From a checkpoint of a small transformer trained on Wikipedia.
Training: a variant of Muon for these matrices, 139M tokens, 4249 steps.
Each number is 500 + 40 x the weight over its row's rms, rounded and kept within 0 to 999. Layers, rows and columns count from 0. Numbers have three digits each. The size before them is the row's rms in percent of the matrix's.

# up: layer 8 MLP up, 384x96, rms 0.197, rows 88-171, columns 32-63
# down: layer 8 MLP down (transposed), 384x96, rms 0.202, rows 88-171, columns 32-63
up88 102:431521459464488536489482563467452475449507490552505447478488476451483511549432490499499557424455
down88 087:541454450462597484502458513475589526521491552471430497451516501477544543502569496492462501480546
up89 100:508466543558512562578502455521485460470496464498486545564509490539449494398421421477503496471524
down89 097:490543551446519487421525560507516540503479447488548505484515519548475532492457442541427445513477
up90 098:492544491479476503517504465452545434586499523468439553425469440547494533523457512507488596437552
down90 098:517502559491509503518474446488534520490490470438473508552475558530498518379489492469495529500427
up91 078:432531459511454493463518570500593527482539518485499547536515514540499524546472528490489477417486
down91 074:502537554475532536528495496481466551453502517503504504490522472493503485569526519487510471465504
up92 095:434549439453432493491476556507475498491499486465475504579463521480523508510481539516462477490480
down92 094:499491548532559495440516529458472513472537385414515551502588500497443454490516487550416429524499
up93 095:517455487509428532565492531492486482424493477535520602503554480560455468538471475481532481571474
down93 091:552488444524513534527402432481491483541384470558469475536479497528505492482506532472524468463511
up94 094:620482451539415514564451493437527502452446514435462507460442490561556503470546500593509510486479
down94 093:469542523495521482521502496561482478542470457541502461469535489516553594472477515519575489498497
up95 094:517437529500483485575476530440503487538567540516434463505474550501559440479510492496479468491534
down95 086:526528495490476548478548500487417488482522434466541490475449486531404540504522526510607426471433
up96 086:441505445558502553473501494445513459490521581475435466510507495405561489473488488510473563466512
down96 087:525500520507446426517475513432502570484525473514484510571437474476515415486462458541526532489436
up97 081:513475551505452499545538471442508526434465581558542492526509497453526580515521514512543472572446
down97 087:465480537450511510495521536499484608521540454490418440495420586507459402511525519475456489488473
up98 111:515455525536538553540497523539537445471508507512517546453548492419500494486524508543461461451612
down98 129:548521504533505515532524469448483509484512515495512520449386594540444482520462471506539495507494
up99 098:511517511462433524496495459435524452510521476505525470517480449470477502532434507499538498499489
down99 100:475512552472534500487540579497441548486572538447489539609504530454515469496463475516548526464464
up100 110:524528550500428505440442524517460450488502482503428514534429549543452466428465431497533525531541
down100 096:595468491490499450513484520471474566462468506560556582448515470483508540554539503486555497502437
up101 102:490492527501510482563481439455514447475468540492545533525500482505441520475456402456473524513515
down101 104:479509553481550460523496580481452533553521520531433559540607513432476489463503458522517483464438
up102 090:486523491505445494509489501522512518466502553508471554549483450442527476425449505538566521430483
down102 095:501471494503502494395440478462500510540523526496503428444485494458491465494527505491549551504496
up103 102:515552497517483451506525482495474479476532517520483524491520494494412516431479401487520455512418
down103 095:434541479443539513501574493532530512462518523496522516532506454510534545474560494517501534520476
up104 103:444517537495557505523483490404553463466475448444499542505540453464484410496524498526470524471513
down104 103:550467438433522518464521557424489462496478525570479459511465553525491517529471486504532549584502
up105 107:467508522530455463490538499501380500484507475458528571458502490488495532469446559484536498450427
down105 099:465479475406513459512531494500526469467504504535433450586571484443528473487493547483518508526487
up106 098:526528542493418577509544432503480484545466460551423482490566470531529477522487413483476475528505
down106 094:541420457506506476538437462500428503457473534524571454459550526502460465533507478482584505405518
up107 110:465540511498587553483461536558544472533492472526476487572467472453518484422488490544481520471496
down107 112:505472530431523472513487516471484549502434492509478503467556450537398487489512503497508487573418
up108 109:476519428526462505443495489531506492441423527484479516464516466475625574538519509511506526519497
down108 108:434453433482562502493471497472503561557475448513460497508455525534477508467474404579511506511469
up109 099:529563451550552530476476491459450462495500484559486530589503538475478517474494452508521492517561
down109 106:458535533476485421523516596482474461505540494516484509496433496507442477493431502506408476525491
up110 099:497486462435442470499532586505458452445515511546590530440551495463509500423507519543537489467483
down110 098:441479535480434459493508500509539487547529562514517480529486454547479459477488459500514587521509
up111 109:561538545477505529468452452522530421509506478484492547447522515561520514483546536509579443538455
down111 104:508582512436475467485440451547507478551468455495498478486544462507595555497493486493477465516435
up112 101:468476520493439527531512460570478456424498471509424525531452533485583515451441411513395481510597
down112 106:492451546479504535539554552479414474563475523535494485561581475527502537573544487503525464589489
up113 101:568456451565575476466464454485489440527468491520569496423474446452439422521567531520486452487593
down113 097:547441548502490533440474521413572513433500495512507445489466532467507525531520458541531578603498
up114 104:474578447466537496549456463474551479490519568441560474455562533527543450476529509562496443498532
down114 103:481404557526451544528464484532487552453480455568495637484504470538437511530513525487520491465538
up115 097:513497485552495502510528561504532497437535529559583565420488486480438483494473504432541482460426
down115 090:543520491484473489500559535536382516547516538494466451541481518573465505514503511482457525458456
up116 093:556508468550506417477562524459538466508496481458529469527424512425527572492513505538429493523478
down116 088:501521488475537524470449486480452459498442540458503463531507515554506432416585484518514524528485
up117 104:522455397477507448460588540529476531519474506511436494444537485502506534513516435559516498522460
down117 111:494557536495462632547473417565467534531480475487427498559501540491486510549558512471470526513521
up118 099:492561550501513543482549460554469418503491476467504540471510470552428525473485494553508571480581
down118 097:519513483504499498507510482557482513499552490493497393523476478467552481576562623481549495456496
up119 091:476497488623409565502542471525531449554446536457480499452520533484494527489471504479527510437544
down119 100:485453515484476438509488518495474540457595491529556574507474475466420488540542514485500452554507
up120 091:547439499458556598505469513562553479492492490513541508502583497492517557533488510522454477447475
down120 092:584505554529477477439539495444472429478507520567442450507492514483490467508563435480533510481529
up121 092:479440522496519487578533431558559513511538492435508455496496450503517511509492540506477558538476
down121 095:488530466477479405521501516509533515552503524532513549552543493424565476459540578492465452456510
up122 084:519481531586498456513504398499583516554532550510469477453468465455525509523487517520535506538406
down122 083:439567451528474498496530485603475529476520499553544525506515557476439492526434504462477467489550
up123 098:488492460466509507464533496529589577491429425527465495460484509482455527388505503559516495488580
down123 092:485482491451496568449497463558518526513509511510539545527459446502527584482547482497518533535507
up124 098:437581481492423508467524442539481504533429450555500504541500444484522504428426504546534544524558
down124 102:571564549459542486519546464583486507495496510513516473509518523484458537498483464546516534503449
up125 098:516500458497551406449530502531528506505506429518535487471455526503575534446490493504465570592551
down125 104:465504536512534484468437466524418539502537516569414535549520533443482505519483544499512508476448
up126 098:565540518549543511460449436496572472447496558490543456460508467496440493524549536485458493508470
down126 101:456581442502480571520519507538429493493586457519519414495512508480495474530511475508567569504500
up127 097:456505542507568411485517525470490424555488477496440468485465536463520534476487520503508524468549
down127 111:535445545486459523480511477504510526477491486590518523554448486452497493506574499497506484490509
up128 099:479477569469545522496587511542559485469479486509442594427449451465428539502470518504509460479493
down128 108:505513469488492492487404461492524574558432460542465504539496563495530543501484418491517504501459
up129 098:494609442523483518584541564508559560453481494534525489493457508459529521489490417515483480537448
down129 110:497551549449498488524524512534490478513450537509516480491524520494506528551523511452576464492506
up130 096:511522561542433482492482496505555522468452506501454507434489431537544500580494465560484503557536
down130 099:562434530543503485512492556533498534535555501522547502533434474512444499426457563500463514479462
up131 112:459435534517512518534483495561510428523483485460496548521443501515432516435427545481506501516497
down131 128:523544441507494564485451455500516617477438493497513431497437473493496495468466491464485521440507
up132 109:503588376537407473523455474473497457516483458453507513486500483620521474449487513508529431537552
down132 122:521479488461459396522471463572501462515487488491471424487517512465553549526518474491478417468574
up133 093:544518477543490443503495503427479469465519465493510435470486473532389474503503519523477458513504
down133 104:499504534473535420426538487492553550490518574511521551544499485437568494572473516496566491470464
up134 108:472438489478519435579497485526528452490490546545453603569529418502463504445471586533552467494518
down134 107:489472488494504499518463504514473471531500542472459484440421589567508498462478460494509577425520
up135 103:499489538496481510509486570555459435454494494494485518419497435546505532507556506479446544546493
down135 109:551477556438539469453470501527473517495522542505571530493507441452510536562501554409477538500466
up136 098:529515469521519499467502507475529430527473487570426563505532528546509516520492501515549492445543
down136 080:539482444529524467495504551435479449498514479526538538544501503603449485479468519555537480557493
up137 108:488465452478557518494573570477561592481495434467573459482521429495451507540523480508507473524481
down137 090:440504443490571498541544468475521624528459415474524505485558462547500531545490447541520490466500
up138 108:544497552483441450526522503547422450466505572491526511468533509498431468545483461500484552480464
down138 090:480533461497442595521454501464546525573471516488459513555530465594458474455544516509431529543608
up139 103:535495504437473513494471478556515482480461529542489506455511416471510551538489470530520524535500
down139 103:534463554586467466433479542498512518489523452488500526492451514531527469532551432450563497519515
up140 095:529498519436500503496478540442519459511541563565484488503418499513519548407588443521476486443484
down140 107:488561530495459570531580570506530453517440526533524532493446464523448490502577570450530476528508
up141 100:543410462473507540601511479525526552494538488510548503471572455539505451489470489400546502450482
down141 107:544469478528522498581539494443417493554448494489507500511504517444497477563482548489449522529534
up142 096:545463497466540540495500485407540462519548512522422469540521513536473423560448584565548514522508
down142 102:464443552451428566460474503521525542521529433513489454516471571542553384512532486560475524516496
up143 108:500439494460481475507433499510591491587551529467498472488450490484483476449429524558568484560479
down143 120:436497530448486402540541543492532497421530495491516525543487458495528505442473536518529520519444
up144 101:531539516510538501501445558557539498442544445513523442505567568537509475452514466511492451487493
down144 105:470431482497577510454524505490467551521509553425527591504494519463469419441465482513483516443490
up145 108:489523525527522539490521426495550517521455538491524481458506511482465454507475497575498478527452
down145 090:631508525487458498481446531471431499533504497517472514471535585526528541482501455458554503492514
up146 100:535534436477518487516465486530545512524527455516455427552529408534543477515536479540610574511521
down146 088:592509533541434531542480524447490491482465513467438533463529530559493461507507425504514453459443
up147 095:490560543482495483538548450543543473414475534445509503465479433554471475510471449530494546452583
down147 109:521524539447516472580538485472442573480520541437510455503580492474427454465507546496454560470512
up148 100:500535525537499569505536485472486431494525440498457575451460527467448476489545493441528535535451
down148 103:452451472472470457532499516548586509543489571478546454525559490490577561530495495525468456470533
up149 090:496479533550513507459490500481520450498497538509477542582492464493524471542503495525553403399566
down149 113:431537523464529515518477447478539543556506502542508477489507432502466481546550486502483589516486
up150 100:488530468523526516577571496561547443459496503485456539506496501459494522452438472522564530463436
down150 104:517474500542502438454518503532558516542465479526505447523541502516485491426466534477502541467462
up151 097:452418561530461508479499466444472496471518535451494530446490532528566549490512502479587495479448
down151 091:540530524443429454498515473460548469477505473504523516538515470509513480414572502516518501495544
up152 093:444453471449479515545513510478528413445489485539504515482492505575447555474416519528530542471546
down152 095:468478470485497506506446547502507514539510500487482444517411476536511527441532522525593515486475
up153 107:517425504505497519501501455496529483539533473513613522418507488505515565418528444546499457514475
down153 110:539510470485517476511529491563486537516445514509501523490505545483476552559490483468513517473465
up154 100:545515425531550446497490466552551441558513424437519469424496516510562498507548514549498464484432
down154 101:445548513421467445443412549415485536547448446469509490505513514500541538470429504516486555511512
up155 103:520506476428475503556522494559512442480555487484513478464545510428543471499509503511587547517558
down155 103:456470524442543505464509482478493518505455544514498544557530477428498490507520493581506443498513
up156 104:536481454496444572443492507529547431564500556488511504448467452468563570543489478528560535498491
down156 116:527491476473488451578540584540478484560517530570429472504462551515462524493437428516460586522478
up157 101:500461506497469467482373469484558524476454550494521472489542451434518539438484491561504427459516
down157 109:530503520443564463473493509553502519477528529512529462484443490462477533467501577469481518506501
up158 084:517530517529495475523535470487530529427532547389440483519486435523467503449518452550524485473492
down158 090:489517509468459532524394472452462558559422525495448507514466522502498529487478516459481460500439
up159 119:508488553523531490403476489512536479491485475486541569486492417470526504534508580536435517510460
down159 108:466501539511558466432462498485584505591468440502471473524557472503554469461491468493561503449502
up160 097:506456517463437504480505544576560447482490496448468551464524538498519526444481554529538504539516
down160 109:502484455417494461492500577519491482501493598483452476615548444496585495442485529546436507556534
up161 091:503478532517441503505509501483468430516516536488517521531510491484514496566484493551486486476466
down161 080:533550483475511559489459478554470493515553467536565527471448450528480409473516486433535474510525
up162 109:483508520472550499499562457510441465469509423548501460506483475529455471493513534522536531518454
down162 109:389509465507503514504464576486509451509560459478518457493522508498610499509534550562500462469496
up163 099:507514465513512515542504528520512456498501453499464538450545514439499561555447447539507453545485
down163 101:512446536464492505519512517537435487462488485563518532523487507547521604469465424527478461488443
up164 103:497426527510475522479513538544470464553549469502476540602465530548422515457494550519515523492507
down164 094:489518517487498526565480457509467513492455478539491440533536405555514483458521601491494529578525
up165 099:535512465459477495547489509504525489452489589458500472545526408549515494471520433525473522559548
down165 096:482583490476520535491503533475461456522515467455502474449483472575427396503476529500564551550444
up166 107:437454541487456487512511529537503540427424517413507485462559432585497496534536476567484571574523
down166 105:456509445446564519513456424523494519517522526547538511530500512417430583429575453540475479453470
up167 106:499499462519511510442495506559514443510414543479478540529566416519536469520498577466561519530509
down167 113:520540481476567500523513509499475532478483481438506495514503518556537526529455484524467506541456
up168 102:466506490444489501490432494513506537421473525524571530476496497491521455530492473435503465510545
down168 111:560543584466559433468530507517485490537520506500411550498556514525512477502511463514435587477471
up169 106:472478521470554530499426531485514464535547432497529565513404497522537545466543385508544529526457
down169 108:406457491484481488482504504511552529519571505499533504565572445448471522525581511521501514452480
up170 079:522465507533447555531498454490404475531548484480501513509499504459522477487513492517520556447511
down170 098:508565511469538532484523507462494535512467484450457537542530497521523507531526544503424526522509
up171 103:477506557411457459435538476542574445488519459471528491455508485507529528521508496548514556472513
down171 103:526450500566484559478540514496493502471582549419540530487439545473461536528529462424460497493543